From a checkpoint of a small transformer trained on Wikipedia: MLP 512 GELU, 5.21M parameters.
Each number is 500 + 25 x the weight over the matrix's rms, rounded and kept within 0 to 999. Layers, rows and columns count from 0. Numbers have three digits each.

# v: layer 6 attention value, 128x128, rms 0.13, rows 119-127, columns 0-127
# o: layer 6 attention output (transposed), 128x128, rms 0.114, rows 119-127, columns 0-127
# up: layer 6 MLP up, 512x128, rms 0.191, rows 0-43, columns 0-127
# down: layer 6 MLP down (transposed), 512x128, rms 0.201, rows 0-42, columns 0-127
v119:522499500501504501517506519499524490489465513499492474521467489494492494513508505492499459520506474481519479495528503518499481497518508506492486502490475500492502454500497509481502490490497497530501475505505501492497483520479505484501523502530539490490483517535497510497506519491524478515504522498490503522470535482502484491495493504510529507456498506516524489497531500504493521488490
o119:504505491523487508500507511513515477503504496498486488515539512500524485501491486489501505485494508500503509489516494501500520493481493477511494500501495458505517484496495506497493535515500524502505500504498493509504491505491510510486484511482496508486498503500514507500509482485493516475486477504495511525496502514503527496509484503506489493519486488502499514507472491501507490502512
v120:513510501536500497488548513475500486524506480503494500535527503538502513510469510506495483509496526538510499495494486495507484514491510494502525519472513501494477461501490504517525500500497540517490508521504488510470511519475522466504461522490491488518481502470489498482508453481498497467493484499512519489499480502484501488514489520498495508479515497478451484524458505521493517496459
o120:467508507486492497528497515524505509463483503514499480475488500492501503504512488491498500507535468520522519504498481506507513508517485521514489484526500511490480551522501511475492480498497483500496484503505525503526509484489496511485514481489509502510511495502513520519497529482506498525489485488505522501504524473480492504473478489495492507546506506495507497489512506493482528463504
v121:496505500475502481496567504480510467496490500504486487486507497487507493515477509479491530532523482501514536502526536489506502463511513508511490494509500501480450486487511490514502502532501514517515473474554523461511500527513506495502446481499446470527477501529465481470473508532493492485530490457521501536490509467499496500507523520504484519510487525538506494466480505475506510518494
o121:543476509513507503498507521542483477520495478469528499484507526480505512520524476503504480500494472511514508526502516512492466498513465476524523468494491402481504495520514525520505540498510495509493469526473471537483505486483498516495532517491495459502525485509495494500478487491486495553509473490505504467476515513501479475475499468497480495474459528456488458530510497499503496478480
v122:507493479454502461499525529525484520500535526491513510472493506476480501522533473514482481536440479513519470531531510493497511510547527476489445474506547495486437502491493501479501498484487508485463486480484517488435529500531482511541504495515485515475506490579424525531471536466523499485546523497522462541451522524476511465483507473479496502470521505518484517476504498496512488493543
o122:501521517512503511443546478499531462543504508459524517539516517501525476483469488529513500541497506471469508482513512531483481508486518524488534506498449558460535489482506517512539454539509489499523451500509500526505508497459551495480462471472456496487537534503557448521549516505503492504471472453495479492481498487490519474549520544566529522484455445478479498493503500498532500525480
v123:470516509497518507488453549495465538525512500516542526535518470536499485479522492503516506513452507479510489474506532500491522522535454534514472476496470496524541502477495484468510502489523529483484521516479491521534495505495480490492485513499509503480498514480499514520492500466496515475530502513498483496523507509463497496473520465515503496499520500495486478485511500516519464499490
o123:507522512510503523504521456514542477472504498518490496493477518495510525486495482508501487463546494504466508490509503516494496498480529474474537527524506561474483487530494535498513440500485489521500499487513520461501520537511522498492499518481504538496467507517511489483520486487540482504489483494510508460519520495531518536537520536487506552498514467505511563503463474502456542520500
v124:510478514511489477513496481499504498500498485494507517519483499473506508495498504498496504522483498478490496491514481475509476505489460505511522528501520502491499506520505514505498503478500507488522487501483512512494510519505503493536519498523491479487501505515495505505497487510494488508473496498510507495471497492481495522494509520496508490525507519520527491502474511495489527513504
o124:498473496493493515498497511522483488501488492501496492505508518500508503496500499492501503501497508512506492493501506499490516493485518498500496500483495477512508502489490477487517510509511514517503506481508488511499493480502510515496495505500503503497507499487504505507514517499512508513521504508499506517503517479513509472505481489503477501499502497500489487480510493516524491505509
v125:489485514507504492495482510501493489517496495494510510522524483509491497492513497489497485517490529475518488522501493540504490498503489514508499518497497500499491487499499496512507506494500513498506501523488515505501491486487497511488484499509500492487501503491513497523492492488487509494504490511486509492513519500494506489504507495500476488492513524497492481502504510495499503484513
o125:502500500487511509510507502502502489487514499499494483499500514500511513497500494498491499483502492502501505489504495491509504503503507511490512504502501497492497498496504509493500502501516500508479490485507498497491508505494507501503506499500507510502504508496508500503508504492507497504504488497501504490516505495515503496492501505505502516502509493504499507503499488500511504488503
v126:489526498496504508515483469539502513476504507509519512517491465513485509493483483512473492456490536549490493482522491510486470483497511517483464488489549508501521468517501510493513496474482511513504506520541503503441509489531506533481511488465512468481493464479419516540513483539486485473492502497494486471468506555489516483507509471501495518513514479529480503495486497474500460494470
o126:485489529507504502466477505458525465511512480501510486504471512480480502524480503491505502524497489472505517490472493509469560527483534514483519477497487551492486512511513496526496471490515499456469485488469523466495532475474514481491506500503479525502456554507540488524514522477515519504499493508522534513492514494492508499528529513503521480477522491530523510486502477496526508524518
v127:473513509519501490498512492512515504496506480502525530511497504501501495499501512499501516488483557495502511484520521523498499534501481519501509506500513498505484529486516500516472498487497543515461504497505510488483480493482497487499474508477482489516500499493513524521491482505520500503507489493486521509518503469492497501505506491499475498516492519488412476477497498502504508499484
o127:513498499476479510502486493505492486502504500494497474474501490500518523493480515492500506505517487501517495516492502491500483493491500498517517496502488515479485498504486500488514497502503479481475497478489496495491522499502482505482508501492500499502508509480485494515509501491505494505481507497502510471501501498494510506507500493495500518499517509488515490505502484513504517507503
up0:515509491464522420542438496514472517497501526492492465513505507479480510502494482493506467459522531516517482511479482460496555496505512488496505515460506518490487499537496539546500492529509553462535501513483493501490478508477510513491476517526497497495522475533520501484486461454481469515535484485484504463496427528493505493424532485507469500530464514516519459504488503533503474554538
down0:488520500490510515469504490494483526503483543491521495526507471504497482479513466495497476468489493526528509498454486512494492478543485514444519531495528514481493509512526477509511526496527512531520499511481513461509485497473492493467453512488486497492501467515533477462512520496498481491539501463523473523493497499499533524489513448507486564460471487501501472473527512530483477485501
up1:517496513536495524475485528499488472476461489524501476521493455482490503512492477496501564515478572554489499505490434466444507478551512503507494509492537521495497533485453487446464474461516500485504498564493493514525434476504472471503520464503479470512523534545544498505501438505542530533494474509498463503496470497531475545492506552519480499516489501491504510512469486474483471523511
down1:473547529535456500479486544526469477516482491525498486441476516491498492523506501495499548439490526494496470510501502481499539488523565455525497503536504520497478511499478543490509507489463509537535487508504465529509525506479496541511517511502477489459510483511509522491490519458509493498523470545494479532489507475554473463527540481520463530486460495521446481524516464473474486523440
up2:546515467479515449552494480472463484494533502442467491549478528473473478516479471489524558527483516467518525494485467500481498471496476542564517508470471508479489489480470480494500482483515488467491489554496442517492486512494471564510534539542492529458511525516478514471522486470501450503493460517467479508453493492488501468471465536465494499530523496476521494525476502549496532471516
down2:474463514513467492513496487510500486483546496494483529499496488515478511508494544492512517471475453518484486492482496492508506486512478530505523510497529473465491464487478482488504494511475506514436537475458495474535492485482510514466488490530482532470471538514488461479514456533473472493491460509479541485477503435476534485486505514499484547522515514511469506515489556500509510480483
up3:469528489527517519562510490457502512510497509468554518510504466487505514522534505491519521501468490460499518518549523488518514501493481464522481499493476509545480493469510552521481492520523491475530463522504494510527509504467486521452495509532486513468532450490525497488514530536499517495498522512499542517471498509500516517481485509476524491509478474479475524472483502489525496480512
down3:445534533509510515511495512482505484512486508544494489472492519497487491497491504489519474478461460479506510542483532479491515497482500489517494496505471478497525501499451499489518499501495514522485507516487497490495509487469487475505477489476515510475464501494490491496478474483524482522487476516501493472505515522485499476523504514501486495458505556491491469510481498514506493511505
up4:562480494495516467496453499474464493476460521487467475492492489508474498525479561506520485505522479505510471504479513486488496548497525530507502499468483520522484518456476512440484496511508481488473537495526508429518465516504435525494483490486519503529477532495491496515503432476515497497504495448496481505464490515514474495488520477503502486509531455476527466497470518530544529573533
down4:509468518515502541487492487539497536488504546528464491533514516470498505494530502511491444513493480486491509517488508500500494534466507507525493498502526505506534521508497510525513481498476533476464482505530490491507489504542469448520482508467500513522520514473569492502460526503560494525454504501489495514455477502504490504476476502493538483488494500479510496456495459470519460520506
up5:515488497477532506476506515511506489503471517507508493492531509509492482534473486502502478506503481473502497521532483493473507503505551522456498492500497540523486481488497445484492508518493460515495490469528504516503483463544480537549488482488502494522500531467475502526496511496484516541523512480520523524537492524472515512507488517513524491491516496499520487484516518485546500508476
down5:472513506511465472507534458497487491499468492512466486504491529516490540490494490547511470465501525502507494515512509502528526494529459517500467506502545484446501487485494556522514465517492534502499519541522527470495496474473511494508498471517478510495509499480510489520493516489516516471508487527480480476528512476507512483489483508495508518518459497496494494482535537533518523484505
up6:508538489470511524525505501477517469494461507485519515504508517504505522492533475511504517506487508495519521506493472517492479485503481511487477506496507526481496507463479510472488497535530470526522486495495485489534479482544485511496562467498544487470518480523492431480505538507524478496509498509496528481525511533528467521519486528455538489453472518479498500477498510487558485512454
down6:527493510487497511519479503467513481524511504523488493499515483487477514485507496479501465501498474489522526473479504509506515494489515528464477508511501521498509477476512496496517527504482497484479536527468490490519478507471504540487519502482506528449506510446490507487466488491479531515505493506489507487483537506502530473528496473478483487521504520485495516465483555503489525513475
up7:515518531509524528504465527489481507494510507504519511508493485492507545564519516508538492531515479516484474485504519526480500528489500486489512487476508519515456516502488501524483498484494506507506444553494507517472510488450505444474530477491541533477522460476517464499534538499516488517467509503499512524487457486495520456457474521487501471530479489509482490526486501492505531497480
down7:481493511494465504511501500526491455483491495487500523491495502501478470477493491518479495511531499510531491516509495495505452502494473496473524515493496505499503478500491509485481527503522449484498518493522517501503482499518502523509467491484528507509521443464505495495494460510495513458493526524499482479531515471528492473493510483533500527481518515487481543485506550515497514478519
up8:518539469517516518534519525536496501488456553464524504530481550475504499535512553506503478514457446472496470495493450482475553576484531519497510490481530536507435558479521535463496491500523498513493526500483488504489496479510441479498497500544505515483576559534525523524502472473522471479469499498470509445489497497482502506480477499495548484478511476485510478530466529487495440496503
down8:448530540519515523493508501491453522513420488531510454517498494429447512473440530525485514516500515507533471489493499492492522429464538530476465502471487481503497539521501488483536487491508474520529503503532486502521480512528490420477519567478492461501484526473468507511541470498485514466508456481498519496476544482506491447503504536531495505502473520464479505502493508500503509475477
up9:481521518487511480533521494463455476516544442488538519518554485502493501492489488479548551498453470478483476556518498500480480510519505482503544499511482508511526505470506520505481471471515518480515526497509474535514442508477523465491476558536513507498534538487516484498554523526516506511468467538495493526484461515523515509481467541517537477465478447470520492521511493529517497528551
down9:499519531521461481490517500519460487496500528520498490539517504508542464481460544497488466483519493528487531484507459518548490477515514501540504510502481469464472499517491497521516495498506495499529504545522499520490509484503514462498447485478500540499464489505484488559460485475505513496518484480510498489492482499480485509460530489474491531474480516491451509481496459479483499490502
up10:499448497494530477502476515520488496493482518475500450490524525499505491515500538467490511496511514523506473503515524483488499525485501471488489515465506514509483481504502498486447496463508451510507501497498475481492480507507495494523520502537476500488495476500499477495480483522487503481510505492481507511516479545525491505496484474461526479480470513490509469522499519476498511490513
down10:514477496473583502525513502531433479496506510466504495502529542470506528529481494449480496467511539507564491511523472467463511506494539484521524498478518646503466520489514495487500428495532449515525486533480477509468520498509483512526526547515491473478538519461529504506491478476487473515524528473520487493455461534485481517467492478488504443501531498509456473532465505459524476536511
up11:548430513460518478479506515485445491520478515481481481471512514527503503522475551521519520504511530508462455562464492487428538532487519468484471450465507507518485504469473507479507487518516489515463523477485504506512481526501450480500538477478484497472478500490535479524543504502494509510485468486480501495490475521499490524501489449488500426504488551484449434511502533529573500511501
down11:523519502503509518471508529495523496466491455441499497544495493526486500541514455498462466560488556463520465479485511516485519472470459557469491487465494540512464523476532522490499510514479481496485493452487468481482550493582515497550515486466486478524529461522536489529553509550479491485528503466520471522448484508509474516520536528509541497488525488464489502489462543499528489447500
up12:524489468509511490539513524530426452474519503460503511505514446530522522495508530475505499467494482542491515463478489492492506504463448492572503516508515514534526451489451494479517489530510475533479499555526462469529500509515533511462493488501480499510513502494531498471515478482497514542467520486508473483492500515527474544500506532496523457465484526479529512501536513490540490519476
down12:513518486524501489491496480471527478451501527524516531484489500450520503495488484463494496507474481497457498522509498537548461526532493511535466481517512506449521523481493460499517511467491497507455515472502482463504533546505510488503529485513508479524501511527502488501505530511460529518512497485469493504484492486492541507513485516523513521512476547524486499484504475506497544528498
up13:475470504469526491486449503496498485498476499499491498523496510536446523495508541508503480457501498499467527532443492473479499511524544508474519469422485536514429510487463480454512493548493461489515536521486499535477498490524421508475507479463488525512492494539511475525497479471443478537531474470469539527465470517482473483485490544509459505542491506481490460519550502537491525534468
down13:526483507500478495486505509471471509565518492511510520487512530526516496483510489466533495450502491448491435498467543450459559524493557484483511525517534520518498549549502498500458520520458523506501500479506481529485578505502490446486510462512509461496460519517442501473461542467516524502541496480528473508501499517495472490514500503495520484503537573512455506529505501491478499521488
up14:536451491453499440544488498539424507500530525487493429519498477487488531508482526483541508457530571545505473529495511504499498489505505481576511501469531515529502495521463525493512469495527484484505462547515483482500509544503513515462511495468428489456500475509510506484512501481487521476545489461502499503481447531499531498445504503508486506535449511509471539502477496496517506523552
down14:485499520477539530515518505498475482497493503469489459488512523531524511506469466572521493483523540536433477488512465482498523515483513494504500477474496518545506493448491473457525463498509531515487498481552541518495523505495501479522501515505495435516499515519433542499533499471474488494507484457527537482435489528480462535506480490510527525478490520527507490490495460497506480472521
up15:513512507526499490535546532500511512506479493501519509517480513519499554511497491479514494451511528506496544461471515511490510496488493505563473483454465531514496461522480502483458493535516452520492502569504534443494490510560518491501540514590538532502501463486491508536532498493496472495488508509509504488447511494511502498465477453476495473517460530465492494555489503508521469549470
down15:505486526506492547499544500475470513459503530492484458518507498495477489493482475450509465477482525518510488477532527542532495553462466460446457479520511508482538494486506499484517496535474524497525488459508520472517505482516505501521499519502550483512525526508495490492490514468499498502489506487514503512502580494522460518478490496459482532485522461494489524501497527491531469493495
up16:525495489507506546512513499506507512502476495507506523502567427510491538544514548507522551494570508513481488482485545474498528551466483444514488548487469508492492541499512556527497461459528516540475488477484523496504454490510492466486531451538520520494527492516547446518499491547452498496490538524487546494501476490572459472518445522490476466474482526481510471522489508456535507477510
down16:505551494489481494479508503476475472463525478509443481519532522511494525455473521508485436486470509526459495503522509511474461519514509485513470529501498491482484495520504496560506471521493511509482503511485533509483478547510454507499526485477485534524490482525476497471458478532498472482490521522490459457501522498531462459521556511488526517494495504451484545502509522508475505495459
up17:510495460476508490525530530558491504509518464471449492466535452483511527509489549484531524480498510521461504473490538487504490548541415478511499502504529510498467508481520489456495487509485515505515531534477501485508485541484535519501533472477473487505528516561512478488471479522492503505519455481478506480497529467498521500488503564490457498493447480519513483497538509490506465521538
down17:487503451544505537480472503433529486480478527486521449517477503499510501479521486543501458490503503499541519509490474525497510510508494522482520509473491479489533494493521522526491497509518493530515481475512515483491496507523480518496555540526494479469487490530527497498520482504528519496473504491511550520512453525504548516501487513504508478425475531541529465472511510530525465465512
up18:534510472511531506494451487492523501513470495448516525523534511493501539499531511508516522473515471492515478510494517515512557505500486479517464524514489508536516485501483577509495486547511494444509491499533488508539493494528504509486511483481534496458486429522517486489478505538488494545543488489499508518505497498510506546492477525466516464515501513459466520523530505496543473470515
down18:489502507475528480501489513493489527531545513541483451498481543545437504476535531456507475497510498484474537465456484502498519504484478457502485518487511492492524493504490533482521516545474495502534537474516489504488518514510473515499506509494487455506496492482494495522466451496505520492536501505509494504493484495509541488512491510503488487486496523475460517500492485479480541491507
up19:528475495451533491476480502502499522495503467473499501555519462476491500526505519506522504503481471491497482534496511483483533536497491495486511485477505522490478529488503497489446501445531513491514476487502491466494479482488475467492473518536490512469515487491476483495526427525500466478481501493499490516510474509499499516491478490480504474503483501513491472529498501526514484473548
down19:523436510473550512507525477488520456468479469511487490487534471502513471504524501522525494489478509501517504528470488461460546507474521429509477488484500546484475499479509460477493470436529521490543515485493504486520476479498476444532534489498482538506548519518498460529506443508516513512516492489461487514514467565481443524555488459465492472517511497493537493484517513548538478497526
up20:512524421482531475510470528484546499518520493461518485468518483476471529501505462521513503495511534460507510509512479517490526507460503523487497502473493519496497499475442520521505497513533496535508481506518537514463526449466502440554489500490512485441533491490472508496520506486462479460527522467507525496491488567496500496488465517483503484493515493526506506499514493489537515523508
down20:508473496541505461476457470514464460500510472452497464507500463485503498463534487489520509531486466465479515510510543468493493481495507512485491514503523493512518436491484508470560524510489529538525514499501523539508497508512536525517495503510518534442515475480520509497458477507457455518486535511507522482487505485507477459513467494518510500529545497511469526483474523499545517447503
up21:534474511502509473516523528515498446499489481484486513501475512528496508512484490488510489514522551476474492516541493520502491547509470481518518517504522509512488478486500485463474481508549467552511461482497461512481525519544510511481477492524501496465564461534517512519495504467511502473544495474500498480483519484463504466511510519487503451517527522484496507503498514470559467554530
down21:471478529500506485478528486484462503492520474495492521511501478523507453532480505482499532511462494487513495508485497500465470463500475508483488493506499456487519451494520480463484459526486507488507490472528482508475519511474512486502502500478509524465499504499505513478533499498480482541462509515479507527465538514513485521486510453492511529485526473524490508501505505500478517486489
up22:547482533436513483502473461509489478514499495437467450553522509469501486532533532502513476508520475498485497534476485522456489510508478464487491489504464515510520526435508502544503480471509485524505439488492456542518461510477541500480518462509471489483526502494491475480517461495503461521470506479506559462520461536502483513521472544449491493499489512534487465519531522512520524508517
down22:501520478523482463520512520497523499419540478469473491494476492463526516476510464527508527483535560500472458450480462505544529492473477504486508487514456499431478482517531497561492522522513477488465481494536520499450451508508518504482455467537476551526497495528478529470537479542473533457520470450503541445540524509485524534473486476551494470456493449471561497508512508463499492492520
up23:511474504442508486496497509482473506497533499498512491531491475543493539504480505519525479525473493484496500522503479466475478530500516528480465474481511506506467483488475522473467495521489517474522466547469483513499510492515453467535494476474499537523555535515474513553519536522486470553487463483468515501467504490498453508488488517489432491542530521522502504476465519540516492533471
down23:520521485514503488500469543541507513485502488514517512538527460478490488515521503453484494484537521504505480478505483475505455516508478480469509484491504555493514508516501483498518509511493517516492514482488505451496491527491489481478533502529473498507478494503511518486481452468522478496526485526511468495492508499483532506510476524471521526511521517477490471523530513478505529495473
up24:500509473495533523524499457506483501519490509442524482524490512473510490518534532471481506503532491499488523508524510495497500502459465481543512496496498530512489529501507531517498485476531498517455486503482488498508510514523499484490515514484465502486524482467510514454491505496471503491487497513482483523486486490536502518463482505501485507486512469495488521507476523490515456511527
down24:459547470496499455466525528492491528497509515508511507455481462505552492506507492449510517496455473482456488482438475509473531511508583515475512479450498536529500496514522463463532481516486524492473508505495519491513486477527538485539518501543492505505489542466474514519515532513437529500540533512538466522439516487522513491507475468494500462499499500503491481539458470482506445555500
up25:518478460484533467499511474489458500492537440486512474512512512468501514517497525516513505529501496543481478501497495512491479496468486490529460506511499530496534501468507542468464488492522521483515473522503518488493490522517475505499470510444511502479492530501488519472497498509484512503532452453503496516477476514555495532477455509489505479472491533466492519496526511527547492525490
down25:513528425481523525510530512499564455526543554475494516497499501496501503492485488550516525532461518458516475526481483495531491502496511534526489507467497530528513480504465547470480498452538483504478507540549456472488466480506499495507487500491508480454490492518507493540535488484499488481480513482509530496416548539534512528560489508461523512509480477474489495513492498481472454485477
up26:464503479529504526504483485515523515480497470487486523525533488493490516534525508513511486502466533506469556496462521499496543546499445461538526542524523512506503512460489543530508482479490578459497481516507522481494488502483499464464519492499529545473514538533527517472484491493506513591484499490475492509490498504523498497507490536499493499549471509495540505516511511540493502487497
down26:502504531520503472532547486486509530492467480546494483518500495488493519500530474523509475488487488481528514492572514489458515494522503490481501471521530460505482489518503513504501497490470476509512487503488489523499489516503472506494493510479507479474497490520522474520511477474525506495485467509533507503471512493493514533526522507454516493504515487496489518517498515491472438532498
up27:501533479461550532557488544521498494471512537491472512475486491489471497527546480477504544511494499464507534495519469540487538498507535492575477490537544536532448527474463497479410461542499532455508481545563433466517479497567518514531452492537567542439531505511515460480431514504535484453486474500443510452491510483537467538525471470464564459515486509485465489517516513552475479497516
down27:554528476499445529528471537481463475458535511489376519509506493453448440502444552550477482440506420460583518531477516482492521434506564485551533522475448509538514465476477434451506475486508417462505495488486504562560471498497465540509472467563480601528516518488477540568518487462580534486537505564452514527497509428482500495456535556506495569417491516485481536500530515605519480493508
up28:557490426504515497535470469504471476489493504443518496513460475496481533505499511482502540543517504485520505485548499497487530508476467499559529525489485517518557477453495575490485478514525479533513500544518441479499527510477500507484461528504503468454521471484533507526525495469497511482482515473496506488475511509543488560422512482512514459475469485494481524510525499512504470478541
down28:548501501475540491538491505454486447474461519469536501479504453480453527470539489459514483551479522513446533443475467475500494496443492496523479477472498547520507487498462464494551499506499558503454521518457564497581474494522509535487524511483573459492499493506502490466515471507507493491534489500502492523485546542533479467529518523492511470495465483516516443502467541545569522539480
up29:472498493474551477504486511462465451517518494493511489488510504493497488518474498449529536541442487503480471537553494500473531517467469487504491450471527518494513531468487525515509454481516516462505496524487492536516482494475499499505482488544496491504514518495516505504511514412448497492491475495481473520498475543477529499456491493486506470475506457506526478524474547517527458480546
down29:491573533480457533508583510479467435407575416584583441516577549498475517491479506456526419503514538522539551548504446527521464568554519436575440455465541466446490549552494460484515472495514478544500459466562517431490470454547529385540479472503552560472482505531424497558454453553553414417521537530481557452510471503537422492574533542459490477514563519446472506480500431564507572570473
up30:484542489486540480540521490540476494512514472477513500529505526489501530510485479471501513474505502516479461503533552515500499501523487453513499490485496508473488520510486518505473461479506518494485503514495492503531509495515516525467512476495483475510513466478501489459459490478491447487504496470469498524500485504535516479438519543485484480484454507476517472532481515474495506470535
down30:532481492502548487527511536501506472491485465494486509518499527476505529510520506454498519478514514529494482522488549508462532493531499459527451466456476536493551505473477526457505427529501483481476472556524474522540514478498514498506541475585460501498471493537520521459504517556481471545531495473445522539501503552486511550492461521496460455496478530475531463555498556501537500476491
up31:490536492510520469541524523481461503486493472482482513457480489465513561503536513468536510539488507568506517512531489493438510485523527470502491517503527515475481445499491496468466471471500552481502482543509493494491452501499497529477471443500477482491493501532518514485545490532514441494505474517488459484482500493516455549452498507510452478490481482509455462498554495465522461474518
down31:488474469493454522477499496504493468523531501491522494535471553543491483499507510534510457468538445535497480519492495545506489525505487511474488530495544457506476434535480546527509515507460480444534535509497517517500518498550540490505485512496473502531486478481459453497510477476494546513504501508515484511519501500509497488494514458498507509480500532476535505502496515488455558466476
up32:468493495500509501561543507510509480439490503513505503495560487523498482500491501497503510492483497490506520468515518467522504483476486459502471479511523523525482488472508484458472475510514532504484553476465507511528449497508503472452466462540491481496547500484541489473515527491505475492481491505469560513529514528509492487526512495490483494531502530480518462484467511480494442518495
down32:507539501478449509486498488503503553509514474513489485481506486490507492484503487525542493541507487516506483460512472516509502553521502491476494501529505456491483526534455524510534493526510471474458480504515498510488530507476494519530515535506518481504492488484491510520483508516494522536474512498521501550495504503500503510478495514482496527487482477514502510477512473503507507545539
up33:470500468512530518537496495471481501505492444509496509559497495457451506545491498509476533498476514454524551508475494553482527529467485501523540513487501520500547468447503521487425479511516549460483480536524494474462534520509481482476518524508463513530531501483547545469511517480423433559516479492453539527472528503504470516510481494473473490488511535443559509508551507507549499567487
down33:488468481515523511523488508476482493460523443564497510458541488469495492506514506534466534454521506466509504445486511553526496507560498503554548523455482506504521484483520521498472486548453505480476499534511526465537506490495463504506531478478453501525529483514525530504517501470495471488499468530485492562451525516521463426505474525509516529463536490503518481476478546531477493510451
up34:520542490458528477489454498524525507516473499461481483506479524511505541480510474508503550479493476462519507505453482495468556482488495515524482454438463512497514510493458502456488491511505492463502488533532510507493529440554476544538511462547481531499499533477479458512506482557493480495498491503478497510438518520500444538532498519446512487502501539441504490535503525513527478449500
down34:466514505536471514499508471525531513462525529469540525520544483517552504485563489504515520520551500550483531508508486456526462519542503466488482496513478435502490508487451504501538520538475478498539547474511483449502548510507522497479536535509533493536557470467512511504503497476520509515504508477527526522480489479508479503528539489460507481496516485485494492450497506467517502488504
up35:497475516508509530494481473500484472439507445479548468543479494529473565523496501507516503486489527505555533544464520520485506491520509510536477499477484511521482479492474487515491483541505462470478467514464517494524504528512459478502438495506521488546485500478510497495516450476455501519544481491485553526478512520482485489453494470462492465495483535514473469492472506556490529491519
down35:519554511480547500473535513512528482512485507492477523510502491506464528495542483481495522501478482476490494490501501498514532492551499526508510489504510489478504493455516546512473490512510473535482499559508442517526524528583512468507484507545488508524486507512587480516494472496504468491546506474481509485490454500465466477497531481497530453497556490487530524500485483486501507513496
up36:489474475446513481496488546536506487492545529496523490499524537492460476499528515433492515497478505505523476550518476454472537477522540508486501504465505518496463497488443491504502493514510542524543480522525509500547472484555473527526444459528491534498524527557452514467495505549484498507471470488488506485516445511487516531494502480488541499526495496463478523535502525535483473490462
down36:470470496487530526480448519548521520524510530493512533537486548539512455526493512495432462495485506551486499508527462494490478515471482508478512509475507508485525496530499528464566512498485508483531480471503509479525502502508515520521476508547516518515512512523485514534482524524482498494476492489486507496508518485501527521513526496530503519473479491484483533497511503511473518482544
up37:534525529437510525516502507499465477503481495506544512492510469533524533495480510464505490474566535490497469543513509494500489508512454467508522508527511528501438544501511485510500472470534468546480469488469475483527488523492513465488517496484466467506504494436476447486517494496493521485518509530471514438496447498504510476472519516505485506491479503480507484545482521472508496541552
down37:514519552512503492492503485461500545491501550452477475522506501509474515488536515531479491517519498507538486468464537490493452504494515497508417478506481509480488533492479524473529523509457497476450488506492506523489501491511552505536498497493476508461477517480512482535471533512514514518499498466519497508514508490457475478494463486472495517481487496495541519494548518527499540519554
up38:493490520504530505476499557499521477493482522512522500494518541532466499509518471511512484510533510488495496516457497514468477490501528488474508494467486521521438542449467471513489496519510523506494479513519531511523490526485529497517514469531515506517526536462493497540507482531514522517499492532524529509501458525498496480478487487492497488515488507508483473500472521542501521551496
down38:530495482514481480508516488501545511489511515526517486542497482536495497497492503482453511529501498523530482464505508493501509511461502521469468496491524491472531485494507487526494468506500505513500497487490477524502499472472517474505524500505489500467488495509469510509502507488495500523464469503474515495497500489503493500509471506474481504494493493523535519487527488504526501530497
up39:505503470473505469522493552509521504465514494488486480488525460480460498536503533517532498476511485502462499526454506495493462541500519456507472547530509520483494497483487502517487490498508528567520421536483528504534475511512517449491550477528494519474502527513468467458488505510492505550512504519488520483472491499491486477507477510450510502530454490455537489501526516455530507516504
down39:527497507506471498495517524550508522519479489480473478489500469484503473486508494488520492510531467478489496503544508567529487518519522497495513505508523462501510482495494505530504520502479508476486499489445471531522479474498488488503505519529507478509476516543456490501498463513508525503522481490482503515519538485461505466524528531529518523503502514517505450495479485493488477469477
up40:487540476497514512549501534493488511503470544488501485534514475497465490566471484460487509464467533465508487530519506533515559509488515513501519509508505540488483508462494516472484493516508486487503485499508488511511490495496522496476461483559501462493505524477517492543479440442480490497519505492499492496441499499526506519488485480491469511484447471448546470552479516477531502524539
down40:511499541472500532498474476490539479473547470470516473495493480466483497509520511527491499529471478510490481497466519491571496469526501470515496516499511499450513520493494459525503480475502450506479449453512530483502494491504464513509504526524487548508553483497504486467506495465507542529535516475507504492488525483509501487495463541486474524501522475459513486466492489473539506513523
up41:506528512501523471499489489549449470483488496442502482539526499469492535486514469536546481525513535526494468510456524511465506531508445509526520532494544503465495504497494511480458469499511509479515460551498484467510483509436516475493480496505472468445547493517516507455529466493510427491500461507477479488474508487527501479433503535503523462482494466500470462505501497510513511495526
down41:489524520496490539495530492520519464492491464527503481497485479527498486513519516521476493494473460503484531483523461448537477544488501498490499525492526519509484490522517496467489539500463491493524504535480500481457501500494531497495480484435504486520462530495512490515503483492514503502515520499503493531520508496496468512506523483503526536443481523492487518483507453507447515546484
up42:494460486487523528508493529533483499500490494497479518507517510493517492492529543521500478475505522545515535489504468473505487485481464459493516499475489514521458493504523529528495482488501533493510490506495461489531488576505490511519511481493471522509519513563561515499470500496525477529481469463484504509498477473508491474462492540491501504512419510476492491506513529556495507502518
down42:488493515475503529523521505515518480503488528552510493510481502496511478496515473513487523502491496531509519456485528490508503496554478520507467482518518502487516533476508511456505514464518493536455471458479470474501506532488504519505518558509475495489487487512507474475530498520502509523492482520506479507480519466480506463530462496501493534488508521457510485513499485506506527470496
up43:484468491470531473491522495504489506493518485487466466475521519498472482520470498467490497507465523477555507456492487527443561499510516467502488509481529526493480493488482459499523490463569543542497522485540523500463482478531463504534493475503466529514522532517529535503510500453493489520535506481499527496483468526483507476500496480471494491533506521511514510496492579490500494515469